Weights of a small GPT-style language model, trained from scratch on English Wikipedia: 8.18M parameters.
Each number is 200 + 40 x the weight over its row's rms, rounded and kept within 0 to 999. Layers, rows and columns count from 0. The size before them is the row's rms in percent of the matrix's.

# up: layer 6 MLP up, 1536x192, rms 0.149, rows 198-233, columns 0-95
# down: layer 6 MLP down (transposed), 1536x192, rms 0.141, rows 198-233, columns 0-95
up198,099,139,177,213,262,173,255,161,159,113,208,177,210,131,193,152,179,228,156,238,233,240,193,224,185,104,127,258,240,169,165,166,202,184,149,236,198,193,204,209,213,233,237,206,185,227,195,215,188,173,197,190,233,172,182,156,177,210,147,246,230,262,235,262,167,166,241,212,256,212,199,178,174,250,276,245,182,196,232,152,218,208,282,195,314,127,163,157,252,203,143,148,193,191,261,257,244
down198,098,173,115,188,190,193,223,183,216,163,258,180,197,184,158,221,201,190,139,195,211,196,217,187,163,262,212,240,247,280,169,124,125,124,131,173,214,114,235,175,201,221,173,221,245,195,158,154,241,183,153,155,210,179,169,233,207,208,227,195,220,236,197,231,209,158,227,196,181,240,79,198,236,188,165,150,219,206,177,164,221,160,227,193,280,276,199,166,197,157,130,225,168,126,255,190,175
up199,076,177,195,176,240,166,275,192,205,185,184,183,217,220,217,84,144,186,150,213,136,236,279,173,222,195,195,218,146,241,253,198,230,171,186,195,248,182,236,142,226,319,117,164,149,245,145,196,181,187,164,255,232,147,188,209,142,143,191,172,254,188,274,240,197,125,225,247,194,189,211,224,231,142,188,277,229,211,145,136,195,171,243,216,192,93,184,139,189,199,188,193,196,209,161,207,222
down199,076,239,148,221,167,208,169,186,255,192,210,231,219,165,179,197,138,246,230,107,255,237,172,264,155,192,273,260,182,219,136,235,203,185,203,192,191,209,197,244,181,203,240,212,192,185,233,166,193,125,177,149,180,251,295,243,208,193,172,285,222,161,195,199,214,194,175,226,184,265,227,223,244,215,219,241,160,152,300,207,173,155,229,248,229,246,172,199,162,196,179,146,260,181,192,276,163
up200,100,235,189,268,298,223,248,195,142,270,240,212,211,217,213,159,204,185,211,228,172,295,218,177,206,152,238,200,211,204,245,190,265,262,161,168,156,223,185,183,281,202,168,150,273,235,179,271,175,214,194,214,144,176,190,222,166,180,244,184,146,186,262,229,208,228,179,215,369,194,237,192,203,223,136,154,252,205,279,163,182,193,159,170,236,213,173,170,157,193,262,246,186,277,176,200,175
down200,096,194,209,182,189,123,191,192,260,113,278,201,208,201,211,194,192,191,129,171,243,156,199,163,223,182,129,117,165,185,253,193,202,264,237,261,238,181,178,305,143,258,184,256,184,179,170,191,187,211,150,236,229,161,283,250,179,210,159,167,230,211,205,119,152,147,215,230,159,148,141,198,186,129,220,175,180,189,188,220,218,144,185,241,197,183,233,222,181,203,170,155,267,191,174,133,166
up201,095,147,170,153,170,218,228,105,227,198,191,268,208,182,245,197,133,207,172,207,192,208,240,194,265,188,178,153,200,196,161,251,222,268,197,206,182,215,185,144,230,227,218,229,218,251,188,174,257,101,184,263,222,78,174,183,193,185,192,224,178,180,306,246,164,185,230,150,200,272,155,199,201,194,152,159,177,175,228,146,205,245,133,202,102,127,217,226,173,284,197,229,206,266,234,213,237
down201,099,280,161,140,183,167,230,240,255,147,226,164,70,187,230,153,232,200,230,295,185,167,235,236,165,183,216,198,208,215,146,295,199,146,166,133,196,212,201,228,192,210,253,187,176,238,211,119,204,222,164,147,200,204,174,281,242,220,278,178,206,231,161,191,202,226,150,168,181,145,221,180,152,202,178,179,185,178,211,169,154,205,188,233,258,247,154,277,221,226,227,235,144,253,233,199,163
up202,102,197,205,225,184,175,182,183,231,177,208,168,207,137,249,211,241,181,165,232,234,220,241,223,185,142,222,168,204,126,335,206,240,213,223,169,130,266,230,149,220,205,244,240,184,201,178,236,223,218,214,237,167,162,113,176,199,198,200,203,181,219,262,238,251,203,208,208,178,246,106,199,230,196,180,136,209,204,284,207,251,167,225,177,244,208,202,220,202,182,268,164,227,215,164,200,165
down202,104,212,207,176,199,204,280,264,229,201,216,176,180,166,184,202,162,259,225,180,166,204,250,144,227,204,185,189,203,181,146,233,103,193,210,215,239,180,224,158,178,154,228,193,238,181,201,230,205,248,248,168,217,274,156,223,202,173,210,288,237,230,162,191,192,199,149,222,179,219,237,205,194,251,163,259,210,235,236,171,259,179,177,154,206,225,215,237,211,213,258,205,170,170,145,206,130
up203,101,219,217,196,213,215,191,211,211,168,201,213,214,162,261,230,209,179,264,196,183,171,197,147,221,237,118,160,148,178,234,274,149,157,242,177,176,234,115,192,257,329,179,209,179,239,229,158,168,121,177,265,214,176,224,188,192,195,228,219,242,208,236,139,178,127,205,157,184,308,214,194,193,193,180,167,212,224,224,206,170,262,113,234,138,168,184,160,170,200,95,122,197,148,165,171,142
down203,099,174,245,182,240,182,170,161,162,203,174,190,261,222,242,208,158,144,238,339,208,224,247,214,225,203,196,153,250,202,176,202,216,249,174,160,136,176,215,196,211,237,178,313,242,156,127,174,246,205,183,214,218,217,257,248,207,194,211,224,149,155,254,159,169,211,143,217,189,172,262,191,223,191,55,175,249,121,199,270,191,227,157,122,171,189,143,244,125,153,199,268,193,207,229,200,256
up204,097,216,152,120,228,227,204,173,163,253,262,196,215,203,252,173,212,204,192,198,184,197,154,174,168,145,201,250,158,216,179,191,234,181,194,154,188,164,178,275,227,278,144,205,244,221,180,191,225,217,168,237,207,152,169,205,196,214,193,244,189,116,166,188,199,198,205,184,161,159,141,184,238,215,252,235,177,187,195,253,244,186,241,137,265,196,228,258,312,180,166,190,250,141,195,269,198
down204,091,159,192,245,207,176,237,214,200,270,232,212,205,207,252,183,238,169,174,120,221,199,203,252,282,186,153,160,274,229,177,253,147,153,215,160,143,291,206,240,208,253,206,202,213,207,207,187,125,210,202,118,196,202,212,218,212,132,239,187,252,199,257,240,266,208,241,275,123,234,206,180,151,173,263,172,183,35,178,207,189,220,148,185,256,184,219,243,238,223,183,184,241,232,186,216,200
up205,096,233,213,231,219,230,227,149,257,162,218,235,187,182,183,156,263,177,179,193,274,207,82,187,235,188,178,180,220,151,185,165,220,198,194,204,247,167,195,217,211,210,232,191,232,229,133,177,200,166,185,277,226,223,221,146,199,185,142,259,170,167,253,205,142,120,210,175,264,251,228,192,248,240,281,182,211,200,183,140,282,261,213,202,267,186,176,190,193,209,127,154,224,191,187,197,165
down205,095,132,219,247,197,214,176,139,157,144,217,155,176,192,233,140,171,186,170,235,150,195,217,170,153,194,211,201,198,258,116,187,148,187,218,174,154,208,218,184,197,223,207,251,194,141,190,245,167,180,253,152,176,215,229,180,222,165,188,125,270,243,227,178,199,233,192,187,226,235,247,264,158,170,158,138,161,225,115,198,123,194,222,202,157,239,160,237,231,181,162,160,249,233,207,191,157
up206,096,191,194,180,228,259,204,204,232,184,144,211,154,260,220,186,255,251,225,259,253,222,251,263,209,130,216,203,178,188,230,256,173,236,243,278,164,217,240,170,177,246,210,166,190,144,256,216,278,99,153,183,199,128,181,165,175,112,256,224,297,202,241,154,254,180,236,247,152,195,175,196,202,250,192,211,215,172,199,207,236,211,265,208,225,252,135,226,245,209,216,213,157,295,151,218,175
down206,098,168,218,265,151,177,206,264,273,245,217,224,185,181,217,248,231,260,125,140,130,151,133,231,221,224,98,241,210,173,202,187,149,184,221,203,243,180,199,196,145,182,257,205,203,196,210,155,214,275,182,180,237,182,154,199,168,275,218,128,171,219,240,160,164,230,156,240,149,162,148,172,131,215,205,214,257,226,163,175,223,152,214,251,190,172,189,246,231,261,117,167,217,201,179,157,316
up207,107,213,173,168,275,215,195,169,217,253,223,233,216,196,217,200,219,218,129,204,236,242,157,187,129,166,172,180,107,96,221,157,209,183,196,150,207,205,158,197,211,235,137,219,185,151,217,152,195,240,177,234,215,243,173,134,215,208,204,193,219,123,205,272,212,219,234,120,195,248,205,175,211,194,184,209,172,212,210,238,193,226,246,243,228,219,252,228,226,227,211,227,179,206,238,210,184
down207,107,235,215,209,215,202,166,169,184,192,245,209,195,178,180,241,220,209,211,239,204,187,139,183,225,123,356,124,230,160,223,223,163,164,175,259,216,132,136,115,240,188,301,146,250,233,273,195,201,197,162,207,134,285,232,201,266,170,221,192,232,193,225,229,155,191,253,177,183,235,247,194,227,189,148,132,208,132,123,245,152,181,230,201,263,245,184,206,254,164,224,150,178,231,247,218,187
up208,087,152,150,210,281,205,204,269,214,127,195,166,193,175,194,240,192,191,169,251,152,189,229,258,252,153,203,179,214,195,203,131,220,191,131,203,180,148,151,286,217,217,186,180,138,234,286,224,251,172,257,159,162,167,241,166,208,200,209,280,225,106,267,240,194,140,238,211,213,215,261,184,219,194,293,207,208,227,249,157,192,104,131,199,174,205,200,203,198,203,132,270,211,198,194,180,263
down208,093,229,197,188,171,181,184,114,205,196,218,235,164,176,219,291,282,185,224,280,216,215,135,178,244,176,273,254,147,195,210,165,247,209,156,207,168,204,148,257,162,187,225,229,239,172,233,186,178,249,163,125,182,177,183,186,227,211,206,261,150,211,201,208,223,229,258,200,262,248,262,170,210,261,206,231,276,267,201,278,217,186,255,166,211,192,219,113,164,197,115,196,239,241,227,159,225
up209,107,203,198,245,214,227,128,135,195,178,139,193,249,225,138,256,244,172,184,257,202,258,204,131,241,233,206,176,213,158,186,179,163,215,207,172,196,205,194,233,169,213,227,220,121,197,267,228,222,131,174,211,145,218,219,157,166,199,242,135,178,189,246,150,233,220,211,197,235,198,154,189,197,156,185,206,169,219,249,195,152,226,205,268,220,168,206,205,235,197,207,227,241,263,275,163,161
down209,109,152,180,153,209,203,200,216,260,224,135,185,219,126,209,229,189,201,165,166,173,200,216,195,201,195,257,202,152,217,234,151,189,164,302,272,190,218,227,144,235,223,195,210,153,221,219,207,225,87,189,164,159,192,209,179,147,198,162,231,222,185,159,229,232,167,180,177,191,242,164,194,230,133,222,209,207,141,169,162,281,169,264,241,177,196,183,199,213,210,199,225,182,178,268,179,236
up210,111,239,167,223,184,162,222,173,216,202,225,175,193,201,179,143,198,188,215,237,230,241,179,149,220,133,188,164,200,155,190,170,211,207,142,216,162,166,152,185,202,254,214,188,152,200,213,287,208,183,187,202,150,225,118,192,205,178,300,261,206,215,174,188,237,114,153,237,275,204,225,177,179,210,256,215,190,177,180,242,274,235,195,239,203,102,164,222,276,260,212,253,74,213,205,168,164
down210,119,160,170,214,193,197,270,176,153,185,204,136,184,255,221,211,262,245,159,255,256,221,183,150,264,156,182,177,182,167,195,264,235,162,158,236,164,190,181,174,194,169,225,227,149,189,221,193,183,151,257,228,203,155,200,183,185,179,208,207,200,221,200,213,251,198,274,232,209,238,222,175,143,192,216,247,208,167,119,243,123,228,164,144,213,269,183,205,172,208,191,228,219,203,152,189,170
up211,087,144,172,212,206,309,241,160,177,261,265,222,173,154,236,232,217,210,160,218,202,268,190,201,140,217,244,192,275,118,157,230,230,187,221,189,163,238,227,297,230,154,256,192,214,191,155,225,239,130,201,270,144,211,263,126,239,229,191,215,190,177,308,185,160,132,207,277,267,209,173,184,186,193,177,215,260,244,229,249,256,206,171,130,208,189,174,227,262,128,141,172,239,217,231,145,201
down211,086,178,181,119,227,158,103,240,154,239,187,157,193,190,148,209,132,199,270,234,177,150,160,153,238,213,208,240,165,197,238,201,167,206,173,253,202,186,191,205,263,179,182,93,241,211,194,201,192,221,150,208,209,147,167,227,195,149,228,256,191,240,205,189,143,220,160,158,190,183,250,187,276,144,170,206,188,234,220,184,179,245,333,268,208,217,270,147,237,237,223,117,175,166,193,188,214
up212,088,159,225,209,228,181,204,134,274,172,249,185,226,259,160,216,246,155,201,234,227,199,127,169,190,108,189,177,128,116,197,180,227,194,233,241,188,237,195,242,262,201,200,228,221,206,255,180,196,131,221,260,214,145,135,198,231,208,249,147,212,188,182,179,203,173,238,186,231,235,176,188,159,126,155,245,195,238,151,158,266,225,264,125,164,168,161,163,240,208,234,210,176,219,166,245,242
down212,088,202,205,173,122,215,183,171,211,187,196,239,177,129,170,181,264,188,222,265,220,163,132,272,216,222,300,225,224,218,239,202,222,228,177,173,167,263,139,225,165,167,125,232,169,244,238,251,140,184,177,207,198,160,185,185,293,171,292,196,218,174,187,204,215,225,211,189,190,203,208,196,176,216,219,172,247,220,303,282,135,184,124,200,183,206,202,227,126,212,190,223,257,184,159,223,215
up213,108,217,238,172,218,245,239,175,258,196,209,248,169,183,253,157,162,226,255,198,188,187,174,229,163,179,204,185,163,237,204,203,203,199,237,211,153,299,158,323,189,268,260,185,216,195,182,245,246,205,179,234,152,229,253,256,170,175,323,240,208,225,183,257,163,161,162,178,202,238,188,223,196,226,255,193,285,179,202,233,216,170,197,167,100,59,134,134,177,175,248,131,169,211,276,214,164
down213,097,214,175,221,192,152,201,139,154,211,194,174,170,191,211,328,205,187,191,206,192,172,183,148,192,219,135,184,261,222,155,218,185,246,206,279,199,203,198,163,112,191,154,220,177,236,167,189,212,230,194,178,247,197,106,223,205,176,150,155,246,150,139,271,216,229,222,136,191,144,138,201,232,197,147,191,192,165,194,193,266,211,254,231,238,272,193,282,225,178,275,242,204,234,174,141,287
up214,088,330,230,171,187,203,215,187,206,156,154,290,218,238,207,179,262,157,148,205,263,226,106,216,221,160,160,181,258,185,156,267,152,283,153,185,211,211,185,220,156,267,222,180,241,98,196,174,229,152,202,210,195,181,272,214,153,221,231,207,238,159,257,273,163,200,214,205,220,238,194,211,171,181,149,178,216,205,226,163,197,141,72,202,194,256,216,246,155,223,223,290,251,226,132,261,149
down214,084,199,253,175,141,303,305,217,230,193,168,184,227,192,257,188,178,155,142,195,231,162,227,181,136,186,243,223,99,238,217,154,238,198,243,214,166,188,220,194,245,234,189,267,254,215,228,201,172,216,241,175,224,241,211,183,179,192,174,178,230,182,162,203,192,172,250,247,200,146,210,203,211,291,236,265,184,233,185,194,240,263,212,195,187,263,204,185,186,178,243,205,180,184,188,154,193
up215,114,220,199,160,183,233,165,215,232,225,284,170,238,177,209,148,236,256,166,264,191,269,106,159,160,209,137,208,226,252,181,252,128,246,101,228,206,190,219,218,307,171,182,144,212,215,171,243,184,211,196,199,223,186,209,118,196,172,227,181,162,146,129,183,194,152,216,185,230,205,223,186,205,221,176,177,192,223,192,241,257,224,189,184,185,215,127,194,220,214,218,199,206,177,151,176,261
down215,121,193,236,163,197,198,198,241,251,121,234,184,203,216,187,279,243,264,164,285,218,192,254,157,228,197,173,178,160,164,127,232,166,135,229,149,127,168,169,174,210,218,172,202,173,204,132,235,238,212,186,223,153,191,211,134,209,185,208,182,180,224,272,209,198,197,120,222,206,117,200,218,256,235,199,183,157,179,164,200,182,183,276,223,221,252,222,165,119,196,238,142,175,241,184,223,230
up216,080,134,258,174,146,207,259,106,205,212,202,207,229,240,190,126,210,206,158,227,203,261,255,205,230,203,156,109,207,144,227,160,245,132,225,149,232,157,218,129,185,215,138,147,261,171,249,203,192,189,159,157,212,144,195,227,155,110,152,171,214,179,182,192,197,213,204,139,188,253,244,187,207,128,178,187,189,206,204,182,247,178,128,155,196,216,142,168,238,207,148,200,209,145,182,241,205
down216,077,200,164,211,280,186,240,178,209,162,220,212,167,280,216,247,165,221,142,209,235,182,189,181,259,217,130,209,204,162,241,201,141,184,178,159,236,179,209,168,209,240,177,274,210,220,215,178,269,206,234,173,192,182,180,165,247,158,187,229,185,196,111,256,204,193,159,259,188,217,203,161,263,180,141,245,194,176,182,258,201,190,166,161,229,251,181,216,280,289,225,178,213,240,159,153,246
up217,091,204,207,189,192,184,212,170,234,210,206,239,235,148,280,240,244,243,184,224,258,193,218,109,176,150,216,218,260,225,171,158,230,205,193,193,187,245,203,212,208,237,285,197,165,211,205,241,169,189,239,207,207,173,166,226,121,158,175,250,270,252,241,157,112,257,141,252,197,228,153,203,158,166,192,164,163,185,194,221,265,188,238,164,170,152,210,240,216,204,282,148,209,194,327,170,197
down217,095,248,233,231,188,217,186,228,210,188,134,194,191,246,210,209,149,110,231,260,193,235,173,278,199,308,204,229,171,164,195,173,212,244,214,190,163,189,222,154,208,214,216,189,262,199,149,128,213,152,172,190,99,184,197,132,206,242,230,241,176,173,289,251,288,219,199,187,234,149,180,239,245,178,190,166,152,190,143,277,214,252,147,260,230,218,249,229,204,186,153,218,148,214,221,268,195
up218,098,250,214,206,204,211,289,148,199,232,215,269,180,207,164,182,238,164,167,214,183,273,193,187,177,133,165,176,160,177,209,197,237,193,269,208,124,143,203,151,255,190,261,268,223,190,201,209,237,121,226,262,140,260,254,149,160,201,228,275,220,221,197,114,238,161,208,226,210,180,112,201,205,261,135,164,195,233,222,181,227,211,156,190,156,184,184,229,188,177,280,164,260,259,181,182,176
down218,090,160,260,194,180,195,205,221,253,175,137,205,176,243,203,139,192,113,194,265,178,236,271,122,181,210,152,190,231,163,104,206,95,266,228,185,249,157,218,222,176,259,183,235,198,216,263,268,143,277,216,224,273,161,128,232,232,201,202,266,206,275,233,173,158,268,248,224,161,197,241,180,108,173,227,208,169,202,179,178,172,245,210,108,286,207,202,163,200,226,210,223,179,204,135,198,214
up219,100,242,207,278,172,219,231,129,219,216,204,248,171,252,179,161,273,180,224,201,259,204,210,198,218,261,187,161,177,135,186,160,214,242,166,183,166,228,148,207,186,231,204,90,189,216,171,248,123,211,182,195,136,212,167,211,240,189,232,215,202,219,203,218,163,175,210,225,179,248,137,207,197,199,238,171,258,230,248,196,200,169,231,214,183,110,174,138,263,247,155,178,244,295,256,258,138
down219,094,189,157,173,185,214,173,196,161,213,224,233,207,199,218,166,189,177,147,192,194,224,307,159,168,196,186,186,176,238,204,181,173,173,174,222,218,195,178,173,240,184,204,218,218,152,190,104,161,208,236,207,255,175,236,220,182,269,159,289,181,203,112,191,214,161,184,120,225,169,104,228,195,176,199,126,240,283,180,159,304,196,225,222,236,175,260,276,162,217,250,246,159,175,206,194,308
up220,095,165,137,228,152,239,150,223,187,231,228,201,176,116,235,220,258,288,216,243,223,196,141,138,279,254,215,116,186,162,223,185,166,179,201,242,129,281,191,244,251,235,212,194,165,185,184,166,291,210,154,186,164,237,238,175,230,215,199,147,216,216,220,209,197,242,253,207,261,276,215,205,224,149,313,238,196,224,184,203,205,222,183,222,244,190,221,312,238,224,162,205,228,207,138,179,220
down220,093,145,212,225,147,193,176,176,238,199,238,142,183,160,212,167,192,308,157,244,70,278,213,179,183,133,178,243,216,188,195,152,168,107,263,234,226,218,177,166,166,185,144,227,207,167,123,209,235,224,226,126,185,262,187,240,139,198,202,207,223,206,183,224,205,194,259,192,257,180,271,190,247,194,253,241,190,195,133,178,248,227,196,146,196,195,86,180,193,174,219,174,232,153,168,197,238
up221,096,177,140,186,239,201,167,221,202,179,289,153,296,146,217,130,168,222,205,211,215,172,182,204,251,148,215,216,163,222,285,147,245,275,100,193,177,155,203,206,209,241,168,222,232,254,253,239,243,207,268,218,163,215,173,220,222,267,195,226,153,222,168,187,207,222,187,188,201,226,197,183,177,229,258,216,230,213,229,224,215,262,257,255,180,211,176,262,174,264,213,206,196,188,227,213,219
down221,095,172,208,271,156,107,272,221,198,195,199,319,258,195,172,245,243,273,182,128,172,96,203,241,129,182,131,168,233,116,234,215,164,224,206,151,182,218,210,124,182,283,223,233,201,213,173,182,151,229,158,238,242,194,194,228,202,179,169,226,188,152,218,198,228,225,170,198,177,187,260,187,135,174,195,145,201,274,164,230,190,195,208,221,234,175,181,121,196,268,220,242,245,185,234,243,171
up222,106,212,221,246,266,217,265,189,196,145,178,310,208,196,172,195,247,242,228,225,192,226,116,152,218,233,159,161,215,161,182,275,232,242,218,212,237,185,204,282,159,158,187,196,196,204,272,209,202,187,174,219,166,155,195,190,181,145,268,146,197,240,194,189,182,180,180,191,216,210,224,187,191,241,231,175,235,192,195,119,289,206,146,320,215,129,192,215,236,196,195,287,183,165,235,238,158
down222,104,124,300,252,199,135,224,214,227,238,181,265,212,220,214,204,221,202,177,216,244,153,223,137,183,137,182,260,215,137,195,158,149,209,179,173,212,178,216,219,145,210,219,239,168,225,152,249,173,160,116,157,233,242,148,195,232,231,208,251,170,164,186,153,213,181,224,184,256,194,154,229,209,237,126,234,184,129,133,208,176,144,255,162,162,203,239,172,206,145,242,145,192,185,248,192,211
up223,089,148,185,158,198,187,224,254,181,139,209,181,225,158,216,180,202,170,173,234,210,158,206,172,229,195,200,185,149,216,161,147,200,229,235,129,225,184,204,188,238,257,234,237,151,228,292,204,260,223,229,241,114,189,234,164,203,212,129,225,253,164,212,122,143,189,127,208,203,208,133,213,216,246,221,165,221,221,176,178,187,196,240,237,212,175,181,169,247,153,156,275,243,125,233,223,91
down223,082,222,246,148,269,202,240,197,231,259,175,194,136,237,176,266,238,200,276,209,164,162,171,230,143,210,171,219,230,231,198,231,272,283,179,243,167,207,240,182,201,151,157,295,209,181,181,231,152,76,213,251,307,209,152,251,234,169,195,204,195,147,158,146,176,196,172,200,208,235,217,230,145,264,273,224,212,175,265,162,263,190,188,264,242,241,211,171,126,219,230,171,171,246,160,195,235
up224,101,215,174,186,230,183,280,150,232,184,182,146,224,184,207,140,176,195,81,224,206,184,211,162,203,213,147,199,258,255,177,204,149,221,191,222,203,234,222,235,262,196,146,259,171,208,208,199,229,177,173,269,204,221,158,196,106,112,202,174,229,200,273,190,146,174,179,187,249,188,129,194,274,214,234,226,226,286,188,172,217,218,247,233,194,142,193,147,189,290,207,224,194,285,242,223,168
down224,116,210,185,244,226,203,182,244,189,189,187,197,199,174,246,196,194,242,184,316,190,251,239,204,238,163,200,134,235,215,190,125,154,184,141,196,124,267,210,139,231,209,227,160,200,215,181,175,97,238,215,159,101,244,169,162,240,247,230,199,261,231,258,178,216,232,211,234,277,160,200,162,202,167,204,158,211,197,149,173,158,140,284,238,239,155,264,212,270,104,136,220,223,293,233,208,109
up225,092,259,233,172,124,236,218,154,309,202,220,225,161,218,233,166,209,240,200,220,187,166,242,152,218,242,121,216,233,129,193,191,156,212,191,218,211,238,230,166,212,259,221,256,163,170,217,177,126,226,238,251,94,183,220,134,220,167,195,174,187,244,273,249,243,195,173,266,239,218,140,200,300,180,219,241,229,191,169,202,168,165,215,207,162,224,166,222,240,195,156,232,192,157,171,174,181
down225,088,214,251,156,214,129,250,207,178,166,89,222,240,267,212,186,202,190,168,203,166,233,154,232,243,190,159,193,168,138,174,236,249,186,88,183,181,147,203,265,220,208,250,164,229,145,199,221,141,248,241,206,225,165,219,250,168,180,200,241,212,205,186,171,171,167,252,125,153,209,156,266,183,190,192,180,150,201,135,212,226,221,194,204,183,185,140,281,170,197,190,198,244,246,208,163,132
up226,096,169,131,131,175,228,306,162,200,161,254,133,184,171,203,198,231,208,197,225,192,213,200,202,211,209,131,151,98,63,204,207,181,258,153,232,166,145,266,192,160,179,217,176,147,199,148,158,188,218,188,227,158,143,272,225,178,208,264,113,151,228,194,192,142,258,186,157,202,243,246,205,247,189,236,182,263,257,218,203,278,262,144,216,228,203,167,202,189,169,167,211,213,192,165,255,158
down226,097,151,208,235,252,169,199,246,218,236,132,186,224,198,213,270,197,211,269,248,195,215,134,235,237,250,225,204,194,221,231,167,215,207,272,227,205,212,199,269,198,169,173,180,261,193,254,180,202,140,190,230,263,291,214,173,210,246,94,208,175,242,235,172,181,188,213,255,150,188,153,166,272,214,150,184,229,207,249,248,224,207,199,223,185,159,258,280,190,261,239,154,220,95,123,210,183
up227,106,227,234,262,204,196,215,237,210,106,181,146,261,208,185,156,228,267,134,230,179,272,184,200,230,211,199,178,193,218,233,221,204,175,211,243,134,189,246,205,260,167,122,258,198,173,197,257,255,208,200,204,145,209,165,158,182,199,239,207,264,273,230,139,229,230,208,170,175,196,122,200,197,313,195,166,186,162,172,189,175,157,264,193,225,230,89,237,209,198,248,273,134,167,236,171,253
down227,111,176,152,175,244,202,219,207,252,225,229,204,167,209,246,208,154,121,196,149,225,168,220,203,151,224,152,215,222,221,196,189,217,188,199,185,179,234,202,229,172,184,214,175,125,193,210,176,156,166,184,192,284,166,146,142,209,260,276,119,207,192,211,193,185,193,209,160,139,255,207,162,226,222,211,215,186,226,153,200,323,154,253,280,213,176,317,194,230,215,216,157,191,218,130,158,185
up228,103,256,193,225,204,216,196,194,188,156,209,305,146,212,175,153,184,191,250,195,162,149,216,172,244,250,207,203,217,160,223,201,206,188,284,169,185,186,190,284,270,220,221,239,210,194,250,276,228,207,181,216,225,177,184,190,231,163,238,251,218,199,180,180,197,114,186,174,236,250,157,180,227,228,175,188,244,173,257,176,264,206,168,132,201,136,126,201,212,224,188,166,249,185,245,224,250
down228,095,235,216,171,232,204,252,217,176,191,224,203,220,233,173,243,202,153,206,192,200,259,118,176,225,122,167,256,183,177,326,196,201,203,245,222,136,180,217,210,207,245,235,193,278,228,185,170,200,257,199,206,252,172,173,225,233,202,171,173,162,116,232,173,156,259,261,210,223,103,241,247,212,165,174,194,221,286,217,223,219,212,173,252,207,188,191,241,161,158,214,258,184,204,200,161,129
up229,103,167,274,232,230,186,261,224,220,230,255,241,177,239,194,236,207,188,157,242,202,264,254,226,159,169,153,183,188,207,244,237,203,211,274,208,148,209,154,158,169,148,105,173,245,199,181,177,155,227,157,292,142,145,227,210,268,153,234,239,140,197,202,196,284,173,207,156,191,224,176,194,224,183,185,216,150,148,303,183,283,180,163,160,180,165,250,142,230,175,293,121,204,209,210,189,100
down229,118,305,225,208,259,154,195,198,270,170,192,177,168,215,220,230,200,156,242,274,226,267,167,193,179,211,154,207,256,160,120,230,204,230,213,129,179,285,230,267,188,225,218,275,256,227,180,213,202,185,208,164,182,187,246,266,146,199,222,202,227,190,253,167,168,147,272,196,197,170,179,178,193,182,174,207,182,184,304,262,189,177,128,198,138,203,170,241,220,148,205,167,131,180,194,215,143
up230,103,235,199,233,184,160,181,215,188,182,121,194,198,203,154,205,227,117,157,242,208,204,173,210,238,160,133,152,248,195,208,229,198,214,249,254,170,220,209,194,275,242,200,193,202,93,162,246,213,203,181,200,179,266,134,176,181,198,249,150,233,163,228,214,280,213,234,228,188,255,212,188,251,200,175,228,195,199,239,231,259,183,140,121,193,232,165,282,211,305,225,293,213,207,210,246,191
down230,115,219,191,176,205,225,188,258,227,205,120,231,194,198,178,174,260,234,168,137,259,249,121,172,201,245,233,178,199,216,158,278,177,233,138,242,225,261,228,203,190,190,205,239,197,191,200,246,252,182,171,198,154,233,206,254,125,161,186,209,217,217,162,148,209,228,275,158,170,193,253,228,155,222,193,179,156,219,192,139,211,148,175,232,233,202,269,172,157,252,206,223,200,141,209,163,226
up231,093,146,159,236,158,259,224,274,132,239,156,145,248,282,173,119,145,209,169,198,155,259,205,205,280,214,159,161,222,221,174,133,123,197,230,176,202,200,111,230,274,231,183,197,187,76,206,247,188,225,200,185,187,299,218,212,154,190,251,167,176,199,203,217,134,205,142,120,222,214,234,193,199,233,182,219,164,278,179,187,216,179,216,176,218,235,157,215,220,192,263,223,174,189,168,221,225
down231,094,208,186,153,204,198,258,201,264,213,169,194,248,198,226,235,242,232,202,218,149,171,171,182,243,229,226,122,180,220,208,162,223,270,225,201,173,140,192,175,236,236,160,197,272,193,210,192,273,250,247,283,198,184,197,206,258,181,157,199,196,180,211,153,218,240,154,230,170,237,221,192,169,224,181,99,197,231,213,250,209,206,194,218,207,161,210,154,183,162,235,204,227,210,172,124,269
up232,095,138,198,183,170,177,229,180,255,123,188,130,172,171,274,253,210,195,179,213,216,262,142,144,216,139,132,222,217,184,195,196,202,242,140,190,215,279,240,204,197,180,246,165,123,119,208,229,228,247,165,242,198,191,156,174,197,172,209,283,232,212,260,250,135,287,168,136,220,212,220,200,258,246,227,148,214,255,248,209,206,246,124,246,185,194,174,236,150,212,210,242,235,214,214,190,188
down232,097,211,173,83,123,209,191,183,157,216,168,241,261,221,235,149,168,184,172,126,201,198,222,281,155,150,247,212,168,181,115,219,236,161,194,222,196,226,188,167,225,189,170,160,179,213,159,135,186,216,226,214,211,202,162,201,173,207,157,180,167,195,185,247,230,239,172,217,194,167,192,255,203,170,179,229,158,228,232,150,274,266,163,220,227,237,245,202,162,158,248,176,183,208,162,245,303
up233,106,210,280,161,226,278,301,213,206,155,221,225,195,176,151,158,188,171,230,228,209,174,156,173,137,169,172,213,255,94,176,229,235,166,232,204,130,210,184,222,257,213,293,250,244,123,229,188,195,174,223,315,167,198,161,144,249,151,208,230,226,135,259,263,176,238,162,218,254,183,142,187,236,202,153,224,192,199,201,235,201,232,252,179,189,215,222,198,284,160,167,218,159,279,232,181,144
down233,123,209,90,187,170,203,239,209,203,187,187,227,226,128,205,182,114,209,192,194,274,197,270,154,222,201,189,180,180,296,299,214,163,256,210,232,189,213,196,202,253,192,242,162,123,196,195,215,203,235,190,208,258,162,224,240,220,185,172,289,244,189,172,255,212,114,225,208,285,284,248,189,198,208,298,183,172,192,224,248,205,179,207,208,267,131,268,162,206,224,169,186,158,154,197,234,188